Weights of a small transformer language model: tied embeddings.
Each number is 200 + 40 x the weight over its row's rms, rounded and kept within 0 to 999. Layers, rows and columns count from 0. The size before them is the row's rms in percent of the matrix's.

# layer 12 MLP up, 256x64, rms 0.189, rows 100-150, columns 0-63
094,168,131,215,162,160,245,207,84,145,223,216,259,223,244,240,147,258,233,220,225,173,280,190,150,185,241,131,179,260,170,168,154,184,212,220,270,236,242,164,226,190,159,196,142,230,192,163,175,180,188,241,211,152,210,212,212,200,205,215,191,174,279,244,229
098,187,220,273,180,116,207,294,178,226,246,147,179,206,240,214,187,203,157,229,178,169,218,218,249,127,168,216,201,210,247,141,204,114,179,171,186,295,155,224,212,217,147,238,214,207,187,225,221,218,225,273,236,211,179,216,179,222,168,205,229,119,156,128,184
120,219,154,176,185,238,224,242,296,199,213,272,183,180,192,258,193,184,175,119,185,224,150,161,225,223,254,132,224,172,269,196,221,172,215,241,211,222,248,190,165,123,196,159,211,231,182,196,130,204,276,207,206,186,203,296,158,209,222,185,193,148,211,174,118
106,190,233,222,239,168,225,230,198,272,268,190,138,186,203,224,199,163,155,194,221,185,147,242,192,342,202,230,118,177,232,234,224,187,181,135,232,165,225,208,123,236,185,168,183,217,236,236,161,198,190,180,252,231,228,208,156,162,208,211,169,186,238,111,148
101,260,288,137,190,177,171,208,293,199,220,176,138,236,192,240,198,266,170,182,188,244,183,153,120,177,204,160,180,218,201,141,197,176,204,223,162,220,191,193,200,201,197,202,200,258,194,220,111,159,285,182,235,215,208,134,186,144,310,200,215,212,216,178,202
100,189,204,208,216,224,181,188,191,237,193,146,184,227,132,240,262,176,112,162,236,236,185,264,207,256,270,171,246,190,179,155,215,178,171,242,196,245,215,259,205,224,255,191,255,253,227,245,158,106,153,217,171,169,271,178,142,169,137,249,190,178,185,169,170
097,149,296,194,170,259,178,185,185,220,161,164,207,221,235,220,275,181,249,205,158,136,168,150,180,126,171,258,228,285,177,151,195,187,198,198,224,179,160,177,191,218,251,172,179,165,238,209,226,152,157,197,246,170,182,207,318,280,223,201,191,177,174,206,184
102,171,86,135,239,196,257,185,239,178,215,174,136,234,176,221,246,219,225,210,211,238,198,242,275,269,222,176,237,243,128,205,172,233,136,157,207,193,234,254,144,197,202,226,236,202,193,195,168,248,218,178,241,172,125,225,261,189,125,214,194,147,189,177,176
084,231,202,139,129,219,232,181,229,140,154,175,219,200,243,219,241,221,194,149,276,160,214,198,166,227,257,224,229,261,201,177,177,188,200,215,211,232,232,236,157,271,198,205,224,223,173,189,231,170,185,231,171,216,100,242,214,256,180,85,213,123,241,172,142
099,177,231,155,187,135,167,194,204,191,216,149,240,266,93,156,213,147,143,191,141,205,109,253,234,209,244,155,203,191,226,198,172,186,229,239,299,219,279,208,211,175,168,222,236,288,207,219,250,176,198,267,197,241,183,190,201,193,205,208,181,176,193,219,161
093,190,200,221,223,182,197,226,157,239,231,145,240,151,113,256,205,203,225,224,158,224,198,279,191,199,134,204,218,193,220,160,292,158,236,116,204,298,182,225,195,210,199,200,167,171,206,273,213,138,154,142,193,185,168,251,203,217,262,235,135,166,211,172,204
092,219,201,122,240,202,190,115,157,261,128,216,219,210,148,190,266,269,201,110,207,156,197,193,198,208,208,164,258,222,135,186,216,126,146,207,175,223,201,199,159,228,267,184,239,163,175,242,206,159,213,272,215,195,237,217,169,272,246,198,200,200,258,193,175
111,209,214,212,127,168,156,234,231,194,207,245,132,144,143,222,239,232,200,238,156,141,145,161,211,163,185,203,155,158,243,214,220,284,144,206,234,196,215,197,248,203,202,170,198,215,264,182,91,195,196,195,271,219,207,234,280,263,133,243,198,229,174,192,211
123,182,206,195,204,155,184,217,198,187,158,242,205,203,149,259,178,177,143,255,261,144,230,120,165,161,230,221,161,239,161,184,176,260,160,208,232,190,237,216,122,204,214,156,184,155,238,188,241,144,180,242,293,155,192,152,219,253,274,212,249,237,259,152,217
098,168,221,154,111,130,231,157,204,169,234,189,246,204,154,169,218,170,252,177,265,135,189,138,219,217,190,230,137,226,200,230,168,271,185,206,203,258,255,235,223,156,172,267,233,259,235,125,195,193,153,184,179,253,123,229,202,228,236,225,149,221,212,211,206
098,206,181,202,188,190,197,197,222,182,155,170,169,241,296,202,182,185,164,264,201,155,169,186,230,234,257,164,245,128,143,196,202,237,200,243,185,209,234,166,277,180,124,189,195,247,252,212,130,147,192,237,204,118,182,254,151,216,206,210,241,151,217,234,297
077,225,160,245,182,218,189,160,146,163,199,197,211,218,227,251,209,134,251,134,211,221,160,165,158,165,198,172,214,260,160,243,197,246,255,175,210,167,198,272,258,153,127,244,256,206,240,180,224,265,175,190,147,163,260,174,236,222,210,192,208,158,246,165,97
103,130,178,82,203,94,216,194,159,175,193,139,181,177,176,201,214,188,214,182,212,197,154,219,172,230,155,230,224,213,284,205,225,202,230,228,280,182,221,213,202,183,135,195,225,170,215,228,171,189,183,216,261,230,207,257,270,262,199,209,207,226,159,280,132
110,172,238,179,148,189,119,218,144,211,142,240,174,142,198,213,228,206,153,141,180,139,247,146,228,216,206,190,179,251,239,181,219,153,244,226,169,237,159,222,227,180,186,183,296,206,225,184,237,171,241,216,184,206,219,250,269,264,196,235,221,125,230,228,104
095,188,240,178,163,162,195,201,242,218,187,215,239,221,290,199,187,224,181,207,165,100,186,196,154,116,219,159,211,179,234,232,266,226,158,132,197,146,200,230,202,245,221,211,177,127,211,261,195,249,160,174,289,151,197,185,220,198,219,253,255,185,182,124,251
111,118,184,185,242,234,225,186,216,237,243,193,157,210,130,208,250,187,166,230,242,186,186,125,299,153,270,188,191,187,235,201,218,213,206,215,235,219,300,210,231,184,146,213,220,158,166,207,152,153,191,241,253,228,184,199,211,100,202,151,186,216,153,252,157
113,142,209,242,154,254,246,165,150,227,132,209,263,169,232,205,208,145,169,172,209,171,227,248,261,183,257,212,197,228,177,167,181,306,256,147,247,223,215,172,109,129,174,188,246,197,203,224,228,190,206,186,178,123,188,256,195,168,206,184,213,189,148,220,249
096,187,190,172,271,240,210,193,276,227,131,168,234,185,194,195,107,191,169,146,219,158,213,184,161,280,251,198,118,226,228,192,193,156,195,256,173,205,196,182,192,189,190,149,235,252,159,194,160,229,150,248,257,192,217,189,218,245,290,191,208,246,139,170,262
103,187,234,184,269,242,226,184,179,173,171,163,91,227,146,176,133,173,190,150,285,223,201,174,198,192,260,236,229,202,151,304,214,204,226,159,219,177,303,258,174,234,231,162,118,203,162,181,195,169,184,242,226,157,223,234,199,217,184,215,207,198,191,191,194
085,177,222,259,152,208,182,194,198,221,229,216,162,141,248,181,187,176,159,194,207,170,150,216,186,200,173,253,213,191,214,166,147,203,174,178,286,144,182,216,243,107,217,228,143,214,196,189,188,225,115,245,158,164,253,227,173,315,188,242,278,203,224,268,179
083,133,126,211,151,201,221,183,213,290,205,242,150,215,227,189,236,186,215,188,227,243,188,124,183,219,169,157,173,214,258,202,210,173,192,221,226,213,167,259,270,167,210,199,157,126,184,254,146,169,175,290,243,250,273,170,232,236,207,211,138,185,181,137,193
095,159,281,145,132,264,225,190,188,227,236,209,152,244,245,173,155,220,160,212,276,162,186,218,226,201,157,193,182,208,154,140,164,249,168,238,214,206,189,263,227,183,188,127,225,214,154,172,141,193,129,247,225,229,154,186,143,168,230,263,231,219,190,257,253
080,189,273,153,219,199,270,194,249,156,189,198,196,139,165,176,244,211,175,221,234,226,189,210,169,207,318,95,247,244,248,252,171,204,213,168,256,222,207,137,157,197,217,216,161,168,220,227,203,179,226,184,221,156,206,209,202,135,258,200,146,186,171,257,131
106,196,229,208,178,258,206,188,156,173,219,195,113,195,172,138,221,174,223,211,167,248,226,250,206,200,177,164,281,194,206,191,171,235,206,139,211,246,255,267,207,141,200,171,308,225,230,241,190,170,140,172,263,142,140,209,228,217,192,231,180,118,221,139,220
092,221,136,156,200,197,258,222,133,225,215,131,242,209,264,135,235,236,217,197,235,219,232,225,195,151,257,200,214,223,182,249,154,158,187,153,263,214,155,271,192,170,154,212,204,222,244,95,106,189,150,220,200,208,214,179,209,244,253,228,199,145,189,173,220
115,167,279,234,239,196,227,167,161,157,214,199,198,271,233,193,266,289,172,137,189,186,188,282,203,235,216,192,119,175,212,186,196,191,196,199,151,191,234,225,199,216,127,244,276,192,187,172,106,216,120,228,183,208,201,284,208,158,166,203,172,178,210,173,207
099,229,181,169,220,205,264,214,242,111,253,174,187,174,209,194,252,254,161,212,194,190,121,165,148,222,167,240,229,269,275,146,219,147,163,208,197,192,205,211,229,141,195,231,239,219,138,226,163,160,178,188,196,135,121,149,263,205,203,200,257,222,199,252,252
093,128,242,173,248,192,64,215,250,209,178,220,216,223,159,220,216,214,225,172,161,150,186,176,258,158,244,142,215,227,224,223,195,209,260,188,224,116,250,162,229,134,157,167,201,212,195,186,151,226,240,272,239,214,193,192,258,245,201,209,174,141,221,246,181
090,250,139,175,152,199,200,213,174,241,123,240,219,186,222,219,227,183,151,132,193,111,184,218,244,189,170,174,245,225,178,219,230,222,277,196,295,220,174,227,205,219,161,197,252,176,192,161,168,208,183,158,268,183,167,95,136,193,201,256,212,266,216,201,234
110,199,188,236,160,215,146,252,181,190,159,243,162,119,176,222,234,216,178,203,236,108,128,246,252,189,204,270,215,162,291,221,263,246,163,134,162,198,249,215,240,189,192,146,174,210,126,206,227,166,209,235,198,147,206,239,206,214,220,226,208,224,230,222,124
110,206,169,263,182,210,217,163,187,183,200,241,224,230,193,165,182,253,213,228,168,169,148,232,232,175,270,214,194,106,234,241,206,260,250,130,181,149,215,183,186,216,124,151,252,217,131,239,125,263,177,213,277,174,167,157,176,227,254,225,258,180,181,188,170
103,254,173,126,212,159,196,184,153,126,226,216,227,213,183,265,234,208,261,174,218,213,209,211,208,160,253,144,197,205,203,194,239,222,189,115,250,140,220,171,238,147,270,284,169,207,192,226,200,207,168,179,262,129,168,169,255,242,140,140,219,179,246,232,179
094,112,180,134,160,130,226,291,204,211,180,261,167,233,140,168,201,237,150,244,175,281,190,197,197,227,157,244,162,178,204,187,150,226,241,196,245,257,176,233,224,197,239,234,200,176,169,227,206,185,186,172,136,168,162,177,180,233,228,316,229,174,226,200,199
102,148,236,153,213,166,174,197,156,206,263,207,171,176,223,197,224,186,212,176,218,170,195,257,214,121,255,251,228,168,145,214,200,295,237,155,229,221,231,228,231,142,119,193,212,223,151,174,203,192,187,233,168,156,203,112,221,174,193,224,296,277,210,250,158
096,250,267,138,213,252,240,228,213,174,212,168,204,229,203,191,228,165,139,178,210,197,237,258,147,226,247,204,218,159,254,187,213,115,137,200,263,217,190,208,259,261,191,228,154,188,184,173,218,143,195,122,242,120,159,185,237,146,179,286,212,175,203,164,207
092,173,240,156,210,203,175,137,308,181,174,208,213,251,214,157,312,136,222,180,145,223,188,173,188,228,178,219,196,154,145,197,208,169,208,226,197,238,178,178,255,187,284,235,179,196,194,245,110,263,204,183,202,242,241,210,182,246,213,209,197,124,136,197,180
099,182,215,173,171,247,179,180,233,181,255,175,220,118,187,188,140,216,87,207,220,215,219,226,205,200,157,158,201,203,248,189,181,206,239,241,240,265,203,208,144,213,192,212,251,204,155,262,221,116,228,191,244,238,255,276,191,208,186,184,167,187,239,166,84
093,204,195,79,163,222,244,200,174,153,153,286,212,139,213,219,233,234,217,197,163,142,214,224,187,256,224,218,252,135,213,217,204,189,187,152,300,201,270,205,165,192,202,194,230,172,264,147,221,263,171,194,248,157,154,181,197,195,251,213,177,211,207,154,151
120,137,230,208,238,181,253,123,255,124,184,208,208,224,153,216,208,201,182,157,118,207,188,225,205,218,265,262,159,169,211,252,235,211,173,199,157,217,219,175,187,91,251,252,182,198,217,247,171,280,193,292,208,180,170,210,183,231,225,179,155,166,176,244,185
117,146,176,116,274,169,174,220,177,218,194,163,110,269,188,275,248,200,213,191,232,144,198,267,179,218,217,180,256,218,223,222,279,256,184,159,229,180,226,189,156,121,244,208,177,139,180,165,213,263,205,184,191,204,192,213,240,253,194,237,198,158,156,201,148
098,196,204,202,220,216,247,191,166,183,127,251,176,267,204,130,224,185,186,196,226,175,270,182,255,221,249,179,142,208,269,218,179,207,128,213,199,167,249,156,186,210,265,172,311,230,148,261,165,195,153,203,211,114,173,203,185,175,177,211,244,208,231,129,183
120,203,222,175,132,160,250,110,165,181,232,227,210,148,179,263,225,226,247,206,204,203,163,259,204,175,248,236,218,202,254,276,137,221,199,217,283,194,172,272,140,219,182,205,223,213,231,241,139,207,172,237,147,159,167,210,207,195,204,219,161,160,142,200,109
107,218,183,146,167,189,111,254,209,240,175,246,213,229,221,247,141,161,236,140,276,123,166,237,213,210,204,142,198,190,184,192,211,177,188,214,204,164,186,187,184,144,214,209,267,250,166,215,152,156,293,192,198,223,189,227,151,224,177,207,238,273,192,297,154
104,184,201,212,209,198,208,184,182,215,131,245,185,208,214,236,186,216,120,294,92,163,263,317,205,190,217,225,180,186,205,141,188,227,191,212,189,236,176,249,222,162,268,178,175,248,190,222,157,157,170,219,215,159,224,193,268,228,252,191,173,140,155,191,150
094,275,177,142,196,176,124,177,174,192,212,161,174,235,123,238,165,147,164,147,159,202,160,226,237,231,176,248,195,148,263,226,257,187,265,218,171,184,194,208,231,217,237,174,234,239,267,243,193,202,213,186,277,139,230,247,161,207,223,253,126,147,197,239,187
111,189,160,194,186,187,240,239,219,166,187,166,160,193,130,147,265,296,181,195,232,135,258,199,204,244,247,189,210,197,144,182,207,202,232,113,235,134,289,207,208,257,145,200,177,112,230,200,213,112,234,171,207,191,190,181,238,219,210,208,239,222,197,240,233